Weights of a small transformer language model.
Architecture: RMSNorm before each block, rotary positions, no biases in attention or MLP.
Training: 136M tokens, 11331 steps.
Each number is 128 + 32 x the weight over its row's rms, rounded and kept within 0 to 255. Layers, rows and columns count from 0. Numbers have three digits each. The size before them is the row's rms in percent of the matrix's.

# down: layer 2 MLP down (transposed), 704x256, rms 0.0562, rows 444-461, columns 0-255
# gate: layer 2 MLP gate, 704x256, rms 0.163, rows 445-462, columns 0-255
# up: layer 2 MLP up, 704x256, rms 0.169, rows 445-462, columns 0-255
down444 129:132151167116137126108146110130162103113108103091133140222083169143142094122135142080125120125150061021131191183126133095109130167060147103138116139104113133125135171145109184164123108165122185119117109147164127110146142094083110108141046150146111169125133100068126167108077120137121173162093099131187153058091137106102109155115165123101025139124085149136141088142111116104133080159100101137152107127140096133088155112094108091096089070176129161129143114105150150129156137167097115154108155117094103093083129097184156162115110136156136140101131160151119137181174133090139137124165145182116120130163153125118101148141081085142186139127150145100171176099159144207111132046135110123152134075124136073124130111125107097112137084108156146123062169089193119072107231083152163
gate445 103:133103143136226055111189134178156128139120139137124155096137074057109100069135093125121144109132116135120172132131091144120143141166103098095132120094136067090094134132142100167127159092155150169094078110157129143131090177158166116179115153145116102121124160114090129131154114145138126141154092094169169121141144115149103143127134132149105175127066112010106127131176122133089111122105067115205178116184142120133117172203087080123160064177110124178080093165118129114092120124141152150102142115107153089093138132116143127107106134184093132070110165119136133057199096168115088141160121137201102154161136093094071141166122136069091123126143156162117099085198138146130103159175058090175103127152149135098142169101103135145149085150117096135160081100125141169140049118104104
up445 100:155217142092103144121161148110144129117151117122166089071147096186218142106169164136094143112130066155165074118138126110077118150106111138106169137175169128138113128158145118133123150069091163080125093137130164133166111123136146197108109122135112178141123177127068179144109128135104149148084071113106123141161179131160158106135110145156185136149186127141154102092153192113127118115133160095079147123134143129129140116135161159071114113098147047124113166099152120146110114147141109065165142127108155121142151188091105063150180158137144083156113094159100146102140129116123149130133102176212191167124141082141126053087186137140156189107176120107081084123141153201153126104091110117112145098144119072142157126121168182100134198133141116065167124081099164171118207142108179
down445 105:081206084105139113117186103149154119142118162140144047108109063154159149097118130147157086117190125113170159102182145172153116122169074144146117141183145092110114172126102136144158153165077113108083140135133157175096166105127168158117185133152149153097124115131101112116155122120119146121145111110112129150106154122157163077114133100142099116122146152146126154152178142131151160130163133119138117119134132191137144084122185109118106062117141097140166100144076079181091100148140146117150145102148167159153076105120090145132127110161104183160136128083148142117155191164123089133146135113119189188213059175139098085060118072166141076149097106089137144081170183182093101063149132112119216165089151101167145115089163085138117162106155068135192135119065132138199113156145084
gate446 129:120112122130092120082168114092091171148123151108192118078091151099189103107150093110137130111126064159149139128142129181139098103074132130200135110183081160152127207211042108192173108135159098162146114163085127073221122084171136128121169108106121109083105156126147127125117077160116128091124113088171094128152150152109137106134125118201119135139106163100190137040129153082101148094180120089155134100153155141187148139153133145143119152145090106109093131150154112121118115140102107100146097130131100107127107127154122142103144130100119156140099110177084135177152113154092066154118178185193104116089149159134148104106114107176158115155076095178113133085094099145141186121140148146119157145134112151146208172096055165133106145163121079113066153136165115171155152071112155
up446 129:137168118105153146130111114136124195145162095166164060106133191100134106154156159121136145162080151100191147120141126115146170151111213159143174107151098122126123179112098140174074119067149190152150129190150211133155180145134074159119137153105136177128135161137175092114185162138154113113145146117104089139142132204116129111125096104110124147164152107130141130232121103138164105086128119142142123113161113167186153181139077129186127153143120057154158183117191181099125174102125053105156102137071072119166105111135172137141087130106101116139107145109088128126100105116060143054138099156162129162146088120112147142103128146113150129128107132110106098101150088151105151179154151123100120110135093114227206170135134095116109118078139104184166111105166123134183145132161143
down446 114:080121087095134170171098142191111093151075172142097102138137118172119193137185077054098112121130156103118133130149152129102160174183131105100088114094129134115141115103158109081155103086043122102108141109108149106062117101091065103172127241196138120098127089117141148110082182114149116127160190147097128145112069125105124104189135138160132148116142125116096156151081150149153167117110122068096189185135164163146169103131205115115168069104147181195108117135088125083117123195120139129098128100119137113145158124092118096121148133124140173172141136151168178095145132116189129130108113097067164110141097148118157089113153153090101170138143128145126138142148176134156144147124112079084121124179173121129135064144113136133104117095105193177153081111078167122094070146129092
gate447 048:150165087154112075095180120134145136152132082138140114074132088162110092114135129148129172143165087064108046091100202126063137090111114163128197141081083117122143124152116120203101133135132102113150133113109110070120108173089157120123123101156114129151137130095116186072069117142113137063113128151061161105106133103142077149129134107120135058090123131100122160108085128171146111117110149091179161142228145169143163102182091139102119153124071144098192154104120079159131088214164111134093162115147151177166135130145145136090112091183163161142156124114141112116161161153150076106119126138135093161128136066085142110102108176106120130108125076185117129171162103179137132148110082132086156099116108106054156149087169152171108170086195077161112098128109138117157149081100138
up447 049:148108183106148105196038118162125155143123131088132124125118165121130144135102185123128116151116186163136174116171118118216189142129148170131127147152170174142112133180168063106163122141132142114122115124130147174131144120211063109104138160071092093087119165181174019194157176112171155188126152091089129140104154125112156107089153145163094110145110144102156107122145112093092138120118116102117080114119162112130111174121181128131139070142156132134104157190185101100127180132123124177158069124123133070084099105140141158106073141075164111176081098159117127097126113105095183114118154151128155135135111109122170148153110083150151138124146097147150105090076152094148121069130147123184096133124114146160085118153055135083184143157114136089162165105122110176152131138202078
down447 046:156129169160126163131152132142120130151192126146062150147118095115131100103129156084129143140097089090137130160084128136072072114184156135160085140128155148145121056105118219111114109108140169173123141140151128145097105122067148185148179207151128162174147091147118189113140090168094160126139130095149136137158105122102103141121132179162132134124131110111129168186160155073171085127185114122089157193090127122125145085141107133121161148106198108177104061063104097118158093056132046128154119127154171108145129114142114152099120128103104140100087159104145161117092126126083078155142152097138122067115174137170098101124168172150117211149205189120057191098092135175144119148110117133119051131127092096153126157103092113096120124181095126133113116088092165100092132177145139
gate448 068:112130107150118108153083135142143102127090105119092101142167136095150156079129116116141131061139091110152169060112143183109170051112172121085161099168127148161123146079136144100147109171129151082174129151133174150182134118120106225151135087182064163089155131162167090101102135162121127120121149158159133118146162129088171126087125206120145183172104121166144118109131186107111128142135166131170098138102176125159135196094133085113059160121184139172115082083184145182093185144117131181162124143170106133126158124136144139114109146069216143145125100133101077128198083130111099156104102096114145118096138125098129150101085153147169114105171129082140096142203112055160113151108118133082132165120099099094112124119151165061126145085188118127181128143096114110063128099173142
up448 069:102125139119131147108140135122097112101146147197167133127108123143121095141123093202122116124098144151103101170136084080153086160132091182154107151108148110098119097136098134121136158068132119187082154106105105119062079087162108051130129129085172067147121114091095197104132143131145163172098172138117155158100099134142148124159144036120119106088120099081093155154071143134181116116082140093122114103170108129094125066142126149128149128136113103084113168143088076079139120090123135105116175128094160142163092097085159102133144118131017071124109120099167144107066172116119124090156155147109125140157147153150120113159160071095089072129080097180074184169063121190121125104158144115183112061142167133139146110181089118137114083206108114127112118120169159153177153189088135
down448 077:137118132092146084146131170088110070118091083154135186157114160126134179080103086189208101110116136111135117137099107133118096111174132109089096138131121114153153140108139149153142069126184167115168128162118094059099161103184131134117154068077138068110166125122072155138125148081132110151070162081159096093120070141160086128166131145133137130123161145147135127155138117182158082064199134124153132151162095124105128154180114120155088098095144194086129123056120108134129149148152131099138105118120115144185147120133140214039142081115168159146149109161116153097145118151122137144094073186129128125146101164129128101111144119131191132175145126076091157137140156060198094146124096074142169087122137075114071145169106110135126096068189121109142068142104145094116114109189191
gate449 119:137145133142094117114106068138154133163119158183116107152135111134111071107185121140159075115162098121176110137145185204088118132158091138079125110177100168124132097177093179182188136143124168087176100116092161124163159131127178110178120088152152168069170152093094195128131175152144112090157134137130158140163081140067169136091124165109122197176188069097161133129152092136116093198111163098111101171126155128146108119095181172128128097138141062141164145139206101109109121124147131096011115122134158111119142152131091179132186149169104115109082161160129135159084124130116122170126111106115121079120127092161107109086139124163138099161107184107125140121087174110141100135133100167121108108159156103118124135122155086195146159053125126167164173158094126084136180160113083
up449 115:141114086063150143118154078144113124142124135159147081178170177180128162096168048092113069117092167149156117112114175126171130159093107134188124091165117142138107136169071101146148128156141180102149107105089173113138091159085180087165113122135157124095148091127132129123046115139095136123168149112105176098147077115094163096152121169113169076053127134123154144084109153053131148163133137214089112142079097164141107053116137136068122168133076130123146144172183125139172112124158057134142133132100098122135116159164136139116134087169145132138099108145067104150104093113173086136127118113102114130148139096124125119122071158156083143130123160147155107079122108079069151092094203092087120076152119171099130170109158172146089120146117146173175180197136163132190136099087108
down449 125:178071102105146111172112067145074153157162112119132112134120143118153153077147111131135064118112119185140101183128136122115133102109114165146149118142130164159147108154105135116154066129137160131133084168147162143092106096124094124156155150142107134152173114132138175105117105137157124143148173116131082083099114105187176135171119155155110143118111128171124125149092103061158081122138091178091153150154122125093146139090120155164139133113074234169128150075172151062167147106166162095089114070102169150131119159176060113087110153083134132192152061178090092163130174144160132109129199114135080175077126170135178078182141210097209107131145147133101081136094089136115109108086188147093166140119150192124088097173100130141120169117087102088151171150142140151154160119082116
gate450 080:138084111181077104071101113156142084125115135145149105157141107129134146166131121091081095115139102141115110152163154112146078091139124126062088139071123137103094133165109185116081174153109175115059144118149153093120140168148118134128177136124163098149097072138073146125201147156085099119161157154095078129174093099106077103131177110102130132030053158051087110113108057163144168119147201098139128153127153102050128141099090111127149132154133110170157135101068150153190079172158089145103172152136143118134151083164113172136125047159144087121133138103099103118130129148125124121113098201083100148131059138129112145153117136156164082158131100121100135150127129134104137155128160061086135141104126113118026161171142142099115091153123057107180116113138150118153153122075141
up450 070:124152139081110145125102125079158136127125158098146114119154146138171171113131132093143050113110116140127152108156082094097096131137153135133117120164116152030149132128115125174115097093078121127097109120131131129142163102114103195169146142141142129162147151061083135046157157104115117196122110160171123110097168126214122095073112101102193067078126088116082068131135100136123096135097154140099145133089135113088127114124099110153080151134086096123106152080115066134092102121138114129176145133174140064064124102158135107137105094113109187095124102093111129209148125138134163079141093085152151076064123075120113136095026117063098159065175127143095091158198126162115071131144131163075081108089080115148155148107128197162144164131151098096132103171098138111117112154108122
down450 071:128094175178128107152147085093081185111121128076140166150133181138137124114109117140147111132118172083099132124166163125144189142124132168198168104122132142129115091163098113159150078130107108150168069145117152112186157116083122124126098077140083152113133133096199078104136139073124139145091077150137097098117168152118079137124052095112063106185135115101130116168115053126134158172104089212130135096134149158085127091143144124164101081186143076105134161137111136185070171113128109051095118111103133156120128085148172131102111131173093126126135176122149151097151147130119121203137219090095077115105160113140130154058063110145105132138167069138186129110173029131121128116132125113151190118090120089105139147090156129174118180107147121115128109163133079096104126111108160
gate451 122:158087157112104148087078040079132108173224115092131132154130124124108149072126119170131070075168157137176118101117102095155111137143119143095185131094112164092164119159119189123130108152157150074129109165071177117133194174056158180156124173124166183146170094080109151128122114103157069119128134141069156119132126089081093136141118103091145113091068133154138152119077148150151176111178119109097151131094135169118135125150116203138135125140169154116151148152185167120200128141134138111105093133174145173108110111175202127092126113079141169158090142128150153143088091128189121110135152141110111144119144121168139093137077085142143145137110145123170098134081130141108160124091170170094149146088101136145084189152123115201130130072122117146138156172109160111046162132074186
up451 112:161131077116201079117156161095146153115139107156163137094111113115171120101101148057124159124150136081142136117132192118100185166163083109101120129139093134120051174085203065139101163139145118164145170127115132173130157152160145091097139173159119142128118146153087131065101125123106125142171104112102075152136126115110127142098117165146076156161151143132196131196124086097119107081130116103147130114180119076099088164122049122145078132111129162153133127137138132147118100189134111130134102136111138156111116108101175122166144103127095130157110123119170104112126166158124101072139191167180161166107165157120128067169145140220040173129117153137146130168104120170163112155125165193149086104061105102185100121150052164111051137104136164188116150129175095092146138165177097
down451 113:174170096135125183096091166117142118134111122110122125152104125141139163156119118102123179123162130157152104164149165139108115095126178132133126108198116073139128169097151104131143096055163136177097166091167124157100091117118126081157087085180125136140097155194146142131090131111104065144103130182149168078216140149106130101058124124055143172133111183113197112117094135132180139173088136104158045135188132093126136124186146162156102174105111105151135123105111099148103158118131137046112153143104165080097083051088134082157156113139119130171077118162110143115158113109112139164093159084108131141127164142097117189134080118113055200128126137161125143094114171114133113101184117088115178156156128121121192094121136112127089041112126163108131111150070139116158110130191084
gate452 102:146092100122105107126122099133200184129129085095136128106133116133098203060081119184160164140133152105139084117109118142108127151149196105082185160095145186098136121159113126137127158157137160082142109219098138177177220152077165139081138131153101124097145096172103144168101122114081169116135133132103178108140120136136157133195136066104065118160121101125154061150120110128139134090111134133138135167137060087094124127141066152149162101100160123155156146164132144182193123153155179151159110140117138149084109174202099127101166105138147146111177106137178178174095117101162105133127159081211163135115144115123165137133115084134098141125162086132158091088149117083116137143180131206118101147115086160108055084165123181129149100130115147154153151158084113164147077115091142
up452 101:145097060090108082106153120136156131176098103146137070159160104085088136087112103178138193131163128134127129096164093135074142109213168139107184124118112115152147091141095147125131148156150169124122113158107147141192157125089169185125139179138155114061118134130129128170089112134122120116149157080163134104126108104145164096104111125144138102114117138105122085122097188127134170121118116166185121237098044120114096149126115133149159125108166176116125195138149150166167106123097099178100119127162177118090139136138099135141114121102159166143081066117122153125122110068106115150130149159198093142114113090133128160139117060166195116136124079096215158124085149074095089145222101144174153098168096195107095079163139174090128155162152111125167157158092092165141101167110141
down452 118:146141113128111086101122105131103126146139109094123123115195074130101152106123143160159162141131127073153111088144157069083107117140162125061129177166190118126143148121196078146154093149168154113138117142128155121188137161099194131147080143123124156128141173166109106138091099175163158104087112135124151082184144086130176196119088148149162146111135104156091130133172110113156113113154101139136161092095160145172133125179121194156163100153160106154145129145175149110136086065139098165053073168116143153201128151149136104086062110088150130165070177104155181145149113119112032125118220060128101130145085112142099161101130131102141124115127175147180133138092068131138101128119155167081102149123167195150191106146104131157150091134153120115096172086122090153201134128074141
gate453 070:092137101118182151123155170147132076093105106115111066122059190096165155142097072153140177115138076205185136134090164156124131093143123087149130097109103069161182122107097129058110117124167073094095127061091070113121106146111146080151146145117118141192083136067143136166164132103073114142092122059167140098071193123113129135138110157154116114138136114175170138147124163115159107149156123122110141142140132108150095083126142118151101149116150151120076121143055126198152197126095098122118166053083072114094088166049166157146114116143133085107082118102107130137079119144111111142130127133136169109163102123182188147136109157076091130086153092096153117187153133064096121104143157105105102138091067121157128136102121102158116098169133146118193097128136131166148086173132178
up453 066:155127136109123121150135078136103132164148188115134207067136140154131098132096164109103114140108124142094123104193169152142153136144099170151139174100178158193077155127157081172133103181113165184167152176144109093146187128206106136140095129143094108113178123180090077127101120157102125093102084152092153187146084088125092129076120125122141139122140133102148075095155131123126120107133119140131072089075122123083105152181124133140169134100148082104169104128173158122101118143157144185143064157111162166123182145163066123069136122186109124180118139055128139109180109132158108121144114110066120146100110118036058118103161109161107148169103178168174104127076127164134165129109102168107138117147190113106164110162131160044115126064141105109111150129133102054111170124134169
down453 071:103122117176124162134165122126091140072099118118130144127085146140136111129134150117110171119153084129113073149134134163137139114117079099119178125111107122148136098138168101060115106193126044106102136097149132108143106125117073132154175097123117103211151074148146093193167162111040089137115087136154193114092160167120152155091052109118059089142077126148181148105076149061110079090135143107084138155143112105133135128150159158151098178129144130126144134091095145182148178198129159070120161131085152115056103161164153153082114091173122106175101134160135109188046111127131144143137104180098127167137078126174129140131118105111097160096102166126117161148081172100101037158146049127090133124125116149181096164111115107095172103109151144124138134118147114119161126180109180
gate454 119:137132180072098113156139139108207093181141143133106140147094158178135086118192105121176132084078153126106102109125117158106107090127042104066139086107153102098110162107119159115084144127120174142140142121146124135134101060091132170145079150160109093128204122161083143125091110158105174170152130127079088053163146129104127167107123149138153079113115139018099119149136128161137175131126105158145181137107127064151160148117092086182105113165188158108099169098116092104082125102096183154113137092128145109159095159128167183091129135172103113155093101175078136113178131133132068151110093148163168086107087126087082119108124104143136123120092131098049165127108138080137196094111082101145073151135123137123106085140111162057126091128109089118106108082128090084108132158182114
up454 113:164106195153122093116084187115160081141156121132117110136098089138056145152132144112071106132131120052119133131131001102153129101140098127166092148125145135118164107159093114072171154082109117169089148107048155134211168110152109100117151135133074165127151136124131106122127139080130158137145103100105074142148042079162093135086125142082102081138119158148141109137113159123151142088119042117118111150098117110142112108123138120123097137142146127074110156207190148111130113099143177144138086144158165088141120080128113114130185103123166142147167096197110175123146131148108116156133186103142085104085133138122099104205078159114164110143159092126075182103115195084115160138139098063154125154091163119111081142136125103138098090092182112123095149125078099134058139119179111
down454 119:114133144092145121116109111168127179096171197068144102115116101137221151119114074068178067161169153141097097136121166136105123133151144092147147113077106128115166092136145159126115174136094143133138143158171139130136129125106110149119086112108164156125068119078159113131192147129154058138067122180124103187124169158110105098125099088117182113101128093145131168181195129137150150077142119111124092140106137122126114154152111131127189127108150102083191110126084087163084092131135133087119123152128138065114108094199103141073054123128113122117104167142144138175128130140138079095117104141097172185125124182101094140149081187093086179141138092170164134078067129188103170137195119136161151095218062109078127141100153138103146136217106126126146125122101148144138075146145138
gate455 089:132140135170129141155113114142180176166120136046073102147107140070159096200151144125181150144127142083145182092166135166143151082137155059089125170154123148150106131241132138114098116124038104151159124111096145106162100080136129118136129133183117111080099127109116105126127083133094128171109148132102103104180170090130161149080154171131159121076155134109161186122176171139134088157115150130108057180148189137111140116111120153105114084099151116127118115086111125111112162076088143172108145102121128096086139127115109171074175141130173120136087130136170165184116121099081102122132087156107126117094114096178126148123087152120154122191142113134150133208125153082087107151142190094086163080066098123069118113140097150090099095092194149179182188100098121143092118123166121
up455 088:122136153217171084154099136072099128128176112076123117129161126168136151153152130157101102143159117157128084164139123110146109114141173099125101099101155133121149106118089116155143167125142075149109162142110135109106135131136114080142124082110113139129096110137154177077139198178130149143158096101181141184071079178074097064120143099151115124132138144165087181120113139129133131152098118122117157120148187141170162082127137154059153170123123072126150071160115127107163131141121161052155090189126142189100125076174148130113102130132171077082072165141090098163111129084113138111115137152155212159183163114152193109111169103109136099079165080074099119114125164188151104120193079127175127133100212096147132131147052115161153130182053138073155112159134110138121107125102083
down455 089:165121115077077119095121128131142091131076123131172147123129115151104101057122119130135136116148112147059161138108091187087114135130106116063115137124106135148131144116047110153089110174179137182125140118135091095197109201101127107093113111090111141123142154100112116082145124115100134079137138123129085110116116144156123096167112124064159120160103162063063132156093117114143190118165144089178105144115147119144142118126131140108120135187133085191162146172171058096045120136122129117136122191150169074121176163088122101118116082068065176140191129164139181102186134145122110161201114147101095098059154153140122074124137134137110131130098091118136148112166105085162123179159105102189145087185086148131161173171183125106141141081132103140132154113152090147140198212132135
gate456 022:080138036142099137136137164131131117055136108107124131117122152163102132125140148184188109123139135115141134122173134097079137089129067132115078122139101130050088129128144169155251132092065132149168197135080182108077161134138149120122109113102070086136142121088072185158138126086094114104091165127123121134122129147100110155155095076103123142112072155121158076128151087070105098112155089171184059108121107185127147167161095122092114114173050093119111117161107112158135164124088121110076161122152106117147114024170141127138187114139077097088161089177116123131118144148122133109121145173189151124123134112115119177126109136155190099098119096194160136140132153143127099167141106123179177133099150152170114125167150094130105176111114154124156104094178110100120094142148079
up456 022:142178117157115124092107141106156152105112172128093138082099100169127109140136082152166111054181174151199105137162131113082155132083128133134128190153151148163138134163197096143132105126101141086122124162088085173152109166141104081168088130144133167119132097086083112126106066131124144129158109106131099098138137215180080169129153159132099126143135125154122093168106133081162147164137113156157139119139103136131145157086121109146089069064135101142105119145099129169077159132157167143084140126083066152146120142216169126099157145132074067127130154175124181179113119109069139115136152110171140049104136109113163115160178177173190159144119134156175169100091088120116116133122118138164159091213133126129152086201101101183122166077212121164125124097122164168087102129169114
down456 021:163064136083151153130157080113141156118095136145144135156149146087120201095199162108104126144102124201093147105114086081117114144118139121140165121083110128099120091106154134159064107160158149055121092148180116127174126057140128200063115091185139093116142083127158086114127185160118146171103154202137114176156125117105098088104102162176126128102164136128181149089128088166113160064123165131057150096121130113143115134168129084089149094115111143180164105087162112121167100117115131143133075183097195123083121070090078093148118145088110161155119115089155113126106120087170162080119107155157140138172120183151152133075131142127136112102119116113085177141158182136089173122124167135115077151098145131103123137044127151102182081110092147150135141145140128102165162094053178
gate457 134:135142101112114142120166128092113098101095103116132132098051110131167138118111132109144130139098170162118145093112048175162114165163108088146133162167095087149093115107125148132089102065156140110137183166175091180142138117105127142160079102122147152159180047148121154123113153099100135118104151123169111146189085109129190141204100114125131100101131137106107152117106150131044172104135173141156120150175168117142129176150127139101173181112174146113136091160139149163150155163096117115116082064128138143132107127122065132159136175156124131156139120073180133201096171125139140129104107157117117172179162092131110197135096083163040160076116120087089113103127184192138155138134111129075164134135140165104207203126087156119110140138151155146170206164140168140129152199188131
up457 142:160085198149164140146129149099137168094149084099123180147163116127145138111107110175143114135178063107159125129133164114126130167139128107111080108138131183154154118121149186113196157177130121138084112109044087137127130130186116125096140109179171136116169164121089065147177137106110170118129095077080061063064143131178171142111212201089122160126108104133084108142164134135164118171156109127132088148109132163120187065127154137120110141159118124152130116056078109141141088098109172171115132138148088136077117205103156141125148073104047113157045146109126144134146117128136137129126117091084133056152129171110114113074100140122150115136108119138146114082186156063093083095182119146150124149145116122129072092080170112138144105115113099155057129119136096088108174140103132
down457 126:150160178096141137119101137108089047121119129151111174131098151160145105112110149135110135114115145230098133164168104139093141136178188118102072133105101131119126127149162132063117112177109165115144098191092102087186164176086129166150136062075089180076210137152128107109126150179107115146157090110171133129132172109108092138203145125118090074064137135116154141118124111091191118132161160146141171117088130055135083172159080125162122156100108129152096120072100114095146123062110056124112140135171117102158093098111126183161067107115107144091142105180140090109091109168158132102108121153114090112144093076157091106152080116112179144185090137147185096105129164143133147088165156060125095100142151083168048102105118159171124131109156160132136122155135116156125132091138128
gate458 130:173182110231157079121126126157169099154098125182095108150131130102189148107053135143132108124101139082167172114166132141122113115156107045099083130110157095104132134070134153097141087145105121130151189177097074142126124153093096109117103119156174117171166062165139109140175097103169120130075083141145154123103124163117167142120077187182140149185174126074138164111086115121141096146076113120130154144190135083132153154130108102146096145106159140135095092096162104163065165111114116107197134139097117167138063080143086127143091157110139181090116100171102193086133082089128120129141129108134136159140131128104157149164186187130119125134182140146122088178142145126120156110105122078122165157096108108111154129144144093123155124127069108121057152149068117121114070192059182
up458 120:138096159128132119106072156135173091164068143136099102145185066126134127124175061109091127107146125076081099083129113133145178075127136172118192112128130193097121108124120129140142142070100144179139152163083146194148164088076156141115138124117140156131134132147095162107170124132090214083121069160110134145090075158092110071132105063140132090166163112091138130139123135173118123105092106103124146082123195177138084142061142184131163110121115196154119122133155122065094078130091144182136123113167161156138135154203098134124105086136157161132168139130119086141145077105107180118119076171086041104160117190100138119125089136109181116117114150151134157115129126034096131190116144185120093156097124113095126180109156167165130108145126137101139109109167125081134137163105091
down458 119:083142096187129107093107120082150097096139152104105076143086152098140144093073196137130122167140132105140077134108120137170143084159072149048094123196086090131142160102129131157173154128165144162088121109083108136097141120127091094108085159142056092129137099108148086102176143081186065163115143160083127075119123062127140101117146153114127095114186112139107183139120104153134071099142134099121054197146113111135145173069176063158105184097140128111105127117169109164088135173191147096154142127084089086087111136183119155109122179150164128162140128144139139077085156092134119111133108165124085129147178149155161173116069175116138160064185126161065153167114177152126108125079095107131097167120146143152138099146176101165123140086133143102123107102134090119124069103110073
gate459 099:139085178088120131159179156197069108180166094101201184149154161125145098168114116189152138141136139116103124126092107117157099116112204076116066077102139119141045138136101139169155182140143151126190144148104122112140126101117111113154087083134156105106135095115085097095158183095082146149103138133086096148093172114155113114160074103121094151179129155111188105103130167180095147098088115169127136187118132126166204137123141136116082209088180109153103100172112098126136093114127187088126090166116169101118111159159181129165112062095109151114131139104122126117118147130136163059068131147159143132102156098160134138163158172140173144167162132108100057105117124132090104147127111135145194088168126126078124135108168193141080088164181082123121120153157093122090151098106091
up459 109:131121119154137135108091127079082110081134101164134090072112071169133167152106094122129126167150079156136098106164172128115165152206110145097151175149065096149122145138136119092059132138107121120124141122155187157137202184176094144097121168119097126143137078137175126176105069097151145119138107147119130109141123066142137158167178120139183117145140157111077115131157096136120098121133135089158121063130107075135093135098144126128191061153085067149107157121132208169125144078133085123125147114102123077154132143120144103095128179196118106103186109075165127149126111066095131161162131088111129103139136156132057065097114144130073112084108108135180113127132146127142167121142097167103085183155148136153083117134089127090210139114143166132111147121084132172195054148215163
down459 096:116099163153055111112155142049170110059105106121144125145132156109171119114128099106135142140138155177172153172163083140129138167140089119148138136128102139086163089119143109074040080118113140172143143128131153060133087088136137089123131084144116182122090149145159202114112137102142141102152131104128110065128133107117136146109155120159104142149093127159171092108138106099125109160106092168164094183135187117139198122134088108175106120145153184088186120116126111168116151129102178182151142156131099133123125079130194137135103098098131126125139079099105168154109118222111078104102142109092136151152138173229171117149104075155132133136148155107126149162141112145118143126099073046129042090150153099138156109138131112057203148070166114131125126109056123135155166105111053
gate460 122:138168146138123131105114192117134106139079154136113050080163147144077154094159119147100100136103145175092143153160147109114184106117118167174204133129172088109150079146121191135042134120144171118068141126126130148140121102165197165106116155182141129118084182128105148113168132112104052126113166146181167157120130067138095123107102114123088094113098101065112076158122167137170123111160142137132104145099192141165113150174143092134130113123149180140135223114089120140142140128086143082131156062113194131147119097070145098105178162075116076181121094109138134141152069132103173126154119108150116123057162168093139172144089129096136109171136122120126059145113154111133137149159144131145135206129110131134167163157161181136141128146040159139144110047105128114154101154119083
up460 120:123192140117198194104137151149136143108104137073120112122119097152139111186170154114088113112093186176097148191164155149090160135071148130148193096181131071049153080101153171110061097134088157133087105095149111156135068125171142151151131140158079184088074179145103096132134151123116091120116150134169146129126120123131172130109099079146100132105096111143141082118103179139171080111160169094172186141117117118142122188147126090115102091142158114111171140133015134133153117156101158046131079098081176125101098105094199178136117133094096080161131094130135106142148132111069114102093142172180120129121126117121108144134106118117124136169077076124125121089112142145159134147134168126195100159116152115175159191128098164154125116110137098134186125081084156114113164084164122
down460 120:164070172057154109203132129090102123121118130117110159153100148159102123172120091126155106169127106198143171161121175139091123151124091142115059098139125175142078163177069138095167145087182111075127120133086075094145135117184188143128127120155099113134105105132136115127149100174127069115133128190132114128079091126160137097092156146146111148114164108136082178132151112114152092058136128099127055121054150188118135100155098104143128119148113144152155140091167125073155165114126113204149141150156167171139146094152120102153177096114166103082178142187155123151160108111120082075139134155097076111124123164072151086109132148089147129101136079113140154120104085174055078164147114117079121093117110102176112112084176205103107176161140165122084137105050152135171120156129101
gate461 112:108176111124121159138109082165168099075120094084120168121148099134146174085150055178151100116087125104141068095175094058071170154121110122145071150107113117120153115132073166117119113079129115158079138187114204107113144158155098170154129111123130153145133126136087116105150145110156130104103089127120098095151105108190174158155133102153108115148090113107137078174114149126111077068116205186150075135178119161095112130178166142220098219127154121168114129112147158111145114086128149158119094158142144129155116162083156203104117153129061070107156156139091087124151081136191122124139198101143137172098099109146068075187148139168116154134180159139131085137127124115102164109146161144148156128126155089120174143125164126125086118144104145121126132181084189167167082137155135
up461 100:136178095126157133103042105124126088122159108085126145186156113135183179158159119124138088085105143101094065072128142036118154103125166156135123150105184123151187079156123143091125120049084144130123109178099206091067142175179141114123130130123114204153078135155096084046144101139143120186133117107151085094128135139121189113123133089127129111169123127070111119114126163161127119087104164147094112134178135186132108114153110172179060169092202115180159114121136125148168141174129141133133110176163153157133096179078142192108106092139079135084172156128106084125122101129144120137131116130120109178117115089143078146169145176141116181147163161090142093101116111134108111094133119096135147107140147076100190158161153154047140091102117086109140094139089125157123153108160122
down461 111:144093145054142191117135194102103174198181133151127129162133141073074200136119130123187146115147172076153134154103182150100166123157127153102101102182156131135176109110114096160092113172081091112073085079077152125072132090127142097083135160155115102132058157097122130121120101148115112145131163161104197097119098175106196101101161149124129114125190137150160105115131070150132140122128108082101170136094131145170142076137117201125142105188126132103128183195108107120067101183125127079138074118126095143133186123067141103182122057114165134113151141146149124092139165133101151088177062200091133100098151165103152152111132162125133139136119159103133117129115118114135078130176114085092130123075123074113187082132083083128114156130141142087109150122105136152177106098156117
gate462 052:136149166160185146156029107123125077077111148106164137102132103100144132158137135106116115127093167090137059120150110095082104100128112143124097145111163087145114104142147124099146177133107132158163117100110119132103110108155113138101138072150121104077126139158055121159087143111154131177104137113046097081151092080143128126148112085140116156191108111105195121113098175058119155130123139108091176103157142060159132120122177117224094116094087168133093152117094129094163051111148122166142071122119049161104143134139117209095183128124098101115133159142127113120118090143114170167116166083164165120130098153189085174088095143133081200106098181166151132151112062117143147186125120167105159130084135095184148147159100126126162101085091086107113130173063124097134129175129138
up462 051:142136106101127204165054157120148092131130104139172093154079134099130125109136103150189134107132129141105131138133100072130109181121150131112165139117152080127096079108105122127160105157217094118114206153133098093115097146094085131173174160183213085083138106131116159116099186084130105162159192136213141135126091117118146143135132136156142178153145077099123163086163215158129142162118089117168133115119129107227179136141135163149162066113078133110133101133092191120162086060094118177071091157119108151122164143076119102129140105110111155093142141173136117149142137122137136122115147135147085079071146195119129148134111140089120116135222110160153088091164097208103115143167159097149148115119126122126156166140135066125089174125156096160114151124121135108166093132137109